Weights of a small GPT-style language model, trained from scratch on English Wikipedia.
Size: 9 layers, 3 heads of 32, vocabulary 989, 1.89M parameters.
Architecture: RMSNorm before each block, no biases in attention or MLP.
Training: a variant of Adam for these matrices, 81M tokens.
Each number is 500 + 25 x the weight over its row's rms, rounded and kept within 0 to 999. Layers, rows and columns count from 0. Numbers have three digits each. The size before them is the row's rms in percent of the matrix's.

# down: layer 3 MLP down (transposed), 512x128, rms 0.202, rows 414-438, columns 0-127
# up: layer 3 MLP up, 512x128, rms 0.215, rows 415-438, columns 0-127
down414 087:497481550499547501524477503517503500471508494495536529528477447450499481491532496548530471508498495477530471461518505498507491519518493451510521487483457512532479491525530521532495489479534507511513486534489491518505535493466484494466489555491530463518528543520517500486471492479472466488522494504511544521471484503474534563546500532495519472508504512483456491489533535543485499480470
up415 097:543512491485538509488517509515502501506523429491525523480507500504472516476479520487487521477508523522477518512556513504497524511480508499467457536468511527459505492526498498507522535484464478506460526541503534511479491484506490471511446482493485494489452509460492520533523488535476497478484495467476509536492509521409485504521549529494480482532507454513492464508479512471501530495544
down415 097:516499508499497472476496545468503513499546459509499525519487501522553494507498507451457456490508490515530472477484564498533480516481535450488524479499488475486527485489508527537514532478477527461485511525565481523495466518527487483474499512468502492476458496520506465535466500508498481515517511432518445491506529530542543498498477515497497514506499486490490502476509517504506537451498
up416 082:520482513526514462518482486482530518443459490471546540487504535465493496516517498456500553506491485490485486498493522506489545505485523555475458510513540527503529468505528524545516536492519496470492499481479514473504476551497498517497465521472461483512517555524507499470495515477527499519500473531515570532511511492506517500481466503492514473514539489492516504532482468450529492531487
down416 092:463499479467496521495487475463488519509492502491470521523478503514580509457520527512529472530495515494473539502493515503499520505503542546474493517537495460499472501495459501501493509526497532501477489510484491467492533504510536499478508496496491508503532502487483462523539508487537525496508504521521498472519527476492496451502493495449531463498487531474494481508498486515543516507377
up417 108:506479481466525527498516539462501487475513493476509492541500483468498495486499493509450551474496474485463496507545495477510493503492498536481450489472451495534486521478524504491519514489486525520522491517489501536525438478496503513494516505531477481512511517521544498484490487464535500473478491532515520512457495547463541513559519528502488477530545489503474492462520481452528513436519
down417 101:476463503496502514517507501466461535497513529474537517492484467517542517521474526498502487504450480463513509496519538514464509517489517478533555475487486515515486510523524486513477472573475482505475487528540493472481486523540487479475507485524486455497515500486490512497497464502513498495491506509455463489487576510475545494524493507485482472549540526454534493464484510519538530481512
up418 097:514492530525551512479487503476499502489487496516520532488540522523487488467557505475501500473490549564466493546525493463518516529493481498496502491487506478471488450504521439512515532482510528449522546472475521516523520509476482505506493499537465491500432522528487471483485468528464497504498504505502531495529485495513493482512501487512513443518468465561511488481500496538475488476499
down418 097:529538491508473506505487557476470489480485502533546533456501487485523478498516513492537511476468500519485508504516500538508491475530496504515464470501541506484513477520523526498456497461526524507539491520442519552502527494492507509520496483550466502481547552516518514451474520488520478499523462499493491476488458512448481487490523495511487516498558483509507542512535469511500523502452
up419 100:488472527505494521463508465525494489538456525482490486510502489465498435518513497504536517486510472528558520490484528498477507504527500499464426506485458463515530498468488528489510487543461529501486528469478497500462514532491507512507493524514480513489495455530523514526470489480478496518493499529479496508494533514486483543513502530501512506518497465515447517443466529450537533471521
down419 100:531512515509518460486512513477523507494527470504482474506501511493513496489505518535558472501507503514468538505564480502493491507541461479462507492532506542492498509503524571473499476515460478499516528515482514497542516489471518482508531531512456525499515526563492475445516504476485530541524488530521458509467480508502494501527500479522511498487515463460500549479465545528466490502495
up420 108:519499545521507497509512493543477461471490464468525482495507575480490504451494493496537491507472495520550468464508497481495444486516493543525488526485513489484500528459458504492512496499496535475514505499460520507502525495459540477495489468508478524471425507515517507523446490523493514519500527474566512493503474513518518492501512498527495513452487518474514533513490484519539506483537
down420 104:489519485489547491545481526464507487522502462479500487498504465497544524492513482524526501513507506528542478497511508519510500483534523457532473499466531520455514496509500507486488474534496501471513483475441528477451480499477424471507509499486484467492476506558513525532464552532512519517510460496474507460497495495539553489492488497480494486530470506493500535469498496493493473543538
up421 103:537516485471505524489478507522509475538482521492472489517529524521477542479562500440482522502484525535478534515516509503470540500479472488527489541516497480488503524494480477469529458538519510524494526540440521513541505521491489503522499451552537511519506496499495513512503527486529494537456482511507494483496546502516530486526484526512481514519471513525474510461501517509576486495477
down421 101:481511496449505495476491506525496497527532520480572485483491513493520493511465532519475485519450531520460503532511456477525501502539515472501510495510470489496473480536560531523517580507493518491502538447476512516488493515467509485470483502500543490523526472516517515476504517504493489511535476466511462488523481477480501472473491516477476509504499445485510510451516494496524545507544
up422 102:512517525482483496490477479544451465468479507479496539505422505482489520522456470494488507514513519506503519502527474488489492461514479533461451485467476496486509487448496457489483519500503530542519535496495532532538524502513467449524505506504501491505505468477485497510500451498477511536510469565511489545490517491491497520525477477496505500489487514529445530513525505474448504524520
down422 105:532489481530508516497488524497489487519496518429499489509487505512447474463500480506466459485529474484528541475505505522523520482445514519484478532527457518527463481482504461438494517496491514476469517539517494470525496504505500515461464500499478499517497480500516501495506499501479538496535470529509516461539514455482444506519500537526491551520463501520496543544516472495500546512500
up423 098:468498519498522537468519491515473534499532486529517486469504492499482479495490512486486493513462503472502499447489479508478523481533489493519480520466495491512542544473496526496540483554499487511524499486485488540520495539505553463530527467551520511521487477503458524450518521522527505541466500507497525469475543527487521540503487527528513454509521526543484511499465536488543496524537
down423 100:479520494510498527479494503510468514526503502519542486477495465527507538506493511470456496508517516468484542516501474482533468468540500477508518518515467471472517527499518500553539522497466506505497490508506472450528528527452458426505479489483470517474544520480518501495472496512482478496500522511457513505488492512470471521456533527549499461503486488507506463507520521523428522487479
up424 059:505506485505482532481477512475543495546525504479529536512509587492473499500484482457470486480496513519510512527533494493518521492532491491522489529451526522532480536541485517496536513487534474506476485547429497551525488521490504486540471482514527527475466523513533517535494503485476503465466494485484530526494495532456486515521495494501517462514485530484495477466496506531486531510522
down424 064:508465495485530471513528527488506496528546510486437499506475520489507472472462497533538487501486476518489470551521508490493543504467514498478482478481475515544539492510510528462492518474553520481490519492518492501544491424480486514514501495556510467518487517502499484508517507499475463527512551484487481511489551497493534508499494499533507500491560519530521496513515568516532502480498
up425 099:477486477497534489504544483488450537502464489512471511526489534532484491478509470474487517440508488463470453452475440478497488509530533539497465495473501516511500524448520464538482478488529520468488473489490490547510519513514514526539453495499497516523468536491468497444467466531502513485483528458508509505492525525511499532496507481499489506467468462509506481511467509503481482500503
down425 102:484511491525472507500496454493523494493488502484518529491496509494479516510545497535439486499535453481473484511482473505529494524511541528555514509502525497489483527533554497501490528571469480472479483487501498507494497495487485519518452490494496503533471553458498489508513517498516473486499536488484518483484516472537460493454480516494543543487503509429512555539486487534498516480487
up426 101:502515489467483538463498514536481506505448508487451511492484512516494488499482498513514483499460497534506515516499464505493493484489488485489444490508475487528499534527481509521539475442522497485450507466485490508529492496509535478512455541550504560527509467529521505505482522458485511507494484556500497455518501477506494475509481498521493444484522493525491539423516533538484505480522
down426 102:542511529503494497475484504509482517509537495474520507511495446477555529506436490485502519551486503487506508526520509527462525549487518469474513470487467504526503510520503479474444497553493497449512489571524522479509482487513542472509495483490525498521569495502507488498500498527482544495509534501453468464499512514468511521495490535469465495486527533485513520474506520504481513481521
up427 110:502484477444476451505533467528468491522456458508518550505513515475499534516509516470508515487498512530509530501492507494520499501510569552524500450490507486479517493527488482504485511497515551493539462462503546465521463516484541515499492530475504506514512527536525501504434530505551504501499501516554523502524470498456509532492481485502482505486514496530496500478517488469517469475494
down427 108:530487526524495511513557481485438527528475486488525476500519506499548549491426498491526494538481467440481509483460489510515501550465527520521473503486503475514530519460476486505481500503510465465483470444515513478502486540496534495488515524495504511522519510516517461485500500505502530502500502466538489477511495493496463524494494441491490497514496524459533485545504469502500492526460
up428 103:478496518513517514498506461499508533514511507501521471503508538449511506478517492524513485516522497476475493528490474552493499488496505524482464473446494470530483491476505504506486552514526479466507490500484502483484463543501467470512495469485452473467510573489462481485513510533486491532502500473568478494493515529507477479485563525528574472466490474496516499520512503474536522479489
down428 101:476503503492520501504542487497511531469481499517515505456468518482573483479492465483550479512529498508471487490465497515519527502505494441520463511539506499493495539483511485550516492512512523459496494455536505514508518497502479474508484506506512523512553467481512520496518474507486516491492583480443467515482562446464536468493484479484498510498485517516481504511517521522514480477479
up429 089:516490505489482473454478440521483467469517491478477504502500518493485537542490478495472529518469525535471456488496477529497480490531527506494470514489512511486474549507512539481482470547479459507487480498519526564509471481503504488510523516557541512507499491548519498501464461531501531512483508468528536502513462528467515511513486499491514505502458519537517452477480493529469491522540
down429 096:488478495537461499488500522513502494454484445466465484483517521466496566493485584495521556508492510482505552558453525489527482521494521460490461485523505498489481514475509489515550491503511526500481504495498515507506497517484483510508496508490506526530486487509487519518518522515489483539489516477476521467490498494499483562449480454510517513490501516540558460490494519532503485508492
up430 102:489513483483524532493524466522533474526523515479511487505493531508484498455600459501505498499492486494516513471503492533482545496499524489459498509532499478509534456504498536517502516537471498507475529472468455473507506573452541480512520488490473520508512505538507533476453502483525521533501493507496490491500524519520502489518463500523529477501528502503502525550513462474548503483512
down430 099:481562466498466516522492562478474511513497487479515512487507489443492513476514515523507518533526550472508503468521500448501516506517487511523510506511510521494458483558495472529484536565477502541481490472466509509465535525520553475500502461504470488493517490517479488484500476525516510477535445517495468499488505489482455477492528516490510445494512533509493474465488474531491498493507
up431 093:490442512485490535473516488513530454474509510553551503502473501448495470506526505521524490518497475499507541546556511500516510469510527515512523538508498479474511518473489473474529472486497471556452516483497507541565509503492502518519514519501493536481515483501521503545528546515527503475481491480479516494498509491506493491540552533503498455503468543493478497516489530474471510491526
down431 090:464495493530516493476484519509512525505476493465500498465476472481598438501548484486501500529500513499499514495485538463517481508492483484466513458488484492527519490490476525513494527501524531561493475515506503499515511526535530516513500461508495521483524471466475480518486536475489442513513533471519520503459544448514486466509504515502474529486545495499453504514519486488495493455495
up432 091:489524506463476504479521492489506503515507487485510494474496515523481477508485472520517514520488520455529511467553526493499508493494494482437533456495481500503518507501526482521513492485494438505472482499530540552451506458500482481496478459470557514499478480514502480492476556491510516486469492502507469496485517538467486499558494485510502490557526487535458495466541525531546478464509
down432 094:467472510511479505510509514473510534523517532488498541502507500548523467521503500503500506570526532467505487462522506471490488544480514466509506505432463526541520479472502479504492458470480499429511465503537494505499545523483498498540509495516482506515479482508509490525463496505519478506480457513522479512486498502489506495473517506502493551500483531521466555494493541542496524518440
up433 112:500463487511521550504464458509514481488486445491476510530508511481492518512477531483487492518485476546496471539481487498519516510551492562501508521508520500429476510458513499528527486506513486466469489483487516472544487493489512480518488477545457520484492505509495494468504453507485533516474464476520493487501494496467481520529505497553542502515552509530454519463487495461510468529518
down433 108:484487510492457503495471491494504488529476513535503508524497524531552516479491509487487497505500432434515512540469549450496493500515498515492531537468475489518434500496500512503508468517471471494524441530500510512486457520508483478485498451493484540494501479508474498504486473498504494472479464546498524464495462493495471534464466502459454482512517537494514530503503464479515502534495
up434 101:508485515511474569460477516511483535504533531526531505451525496520477480479475488511471556475490504507483522499526495505539516456497500482443496461465471504494483504523463450485486498506511451517471518494492500552475531486476477475526502502507524499505458472505483489490473519529480533536494504541500513480454504502530480469500547487535513478519520507517473520502463496543508460475488
down434 101:502453483582509488501446496486521501524492479463461491488488538499484511517463507475440509495479493527553480451496482485508484500448496504512509442511445517497518469524527446470471473504516471502509519538506532515489510490497521527506516477504511506500530444480493507455480523497515530502503512475512481512506528522499516498471507475496484500481513506476527560475504489512529479470476
up435 123:483512525497479532491504487531485512509524497516502523505523469505479520507508482465541513433501487514460498469494420531476516449525510494492492511496500476460524536478495491541500495547495512477505537505474492515540463508512510499517518545535547500474448479514497488506488514485493533514489512507577508538470516505487525526477478513514493476527500490519474480523509530441511456505484
down435 117:558515510510487509492459485490516499532464504498509479518529513445485452496468540486471484479494496473555516490513503535495537510462461516497525502492549513501479512510506472455515477527533536512482503489470530529482478495507562512520460542507506531550513563514468475501454502482507499496506497504516528482473557484500511491470508499504465500509511499527473487492454474521532511493492
up436 095:498463489500465535484503491499486486513502497543490516501474508466501489472542465463488467522474506516485518535501507491462495483518530504496457512499504497496522501458570467477498481480496498506500427494500511512519432484504486522511519529513514512535492498488573480531425487507537500527448482497494494466529456506545504489495493500490526526534507490545475496478495496495463492498514
down436 102:473467488519510494460540512498487467501478470493494456471501541524529513496497584492476518498473550484501510539513498533477521536495517506481472495472500491536492523528507463464507462492525540524547514481467497543481495525485512481506483501516510491496499453478495478474554511529477524533508543464510484482519532484503460517457483453481517502501494511516505464490465529479510529527511
up437 097:499518500447488494496487488485489471495448515453468490531498523512511540497457518521464515514502509567463501475492501452512519513499534517504463487458477510481515527509518496473528428496466501478486483519456524498498474455483529528496487515462507508472520513524497500506514486520497516510496494472484523509546496537502469537544476513498511524483479531546484526491480507473500486423514
down437 098:461560464522506509506511453501497477522495530486472499514502478543461508500504527535481506500502510486480473475486486498485549558465543492479487527484485523487526458462503482501542539524484501488530487530437472461542508477478511512509485493490499492540505512534475460498474488519511507531509551494483521491485509511547500519490519508515544485475473517527538529464472493495533534491471
up438 098:528471499500514450508459514504462470525552484509487510502507510521490502483491470484524491494528554562455506522529432485491519512545502507486485518487487481485495475485443504480516524523474543481473450484466499475520538536517483481512470502468510490480496507475550427479471517506490531464511506507497481509501482464516545484513476507488511480523515510479495483509466487469520483493513
down438 099:490519498520514526520511495499505499490495498455497514494531432531463475486504489545532472504506524515490493528533537497505520555483504484542496515548527520488492478507463531459493487539523511467542469519475493516460535527476513521528479491474462475498480531472500483507477510467455498473516503515469477465523527440549529468488468517483505519485523499504486488512470480512471468537478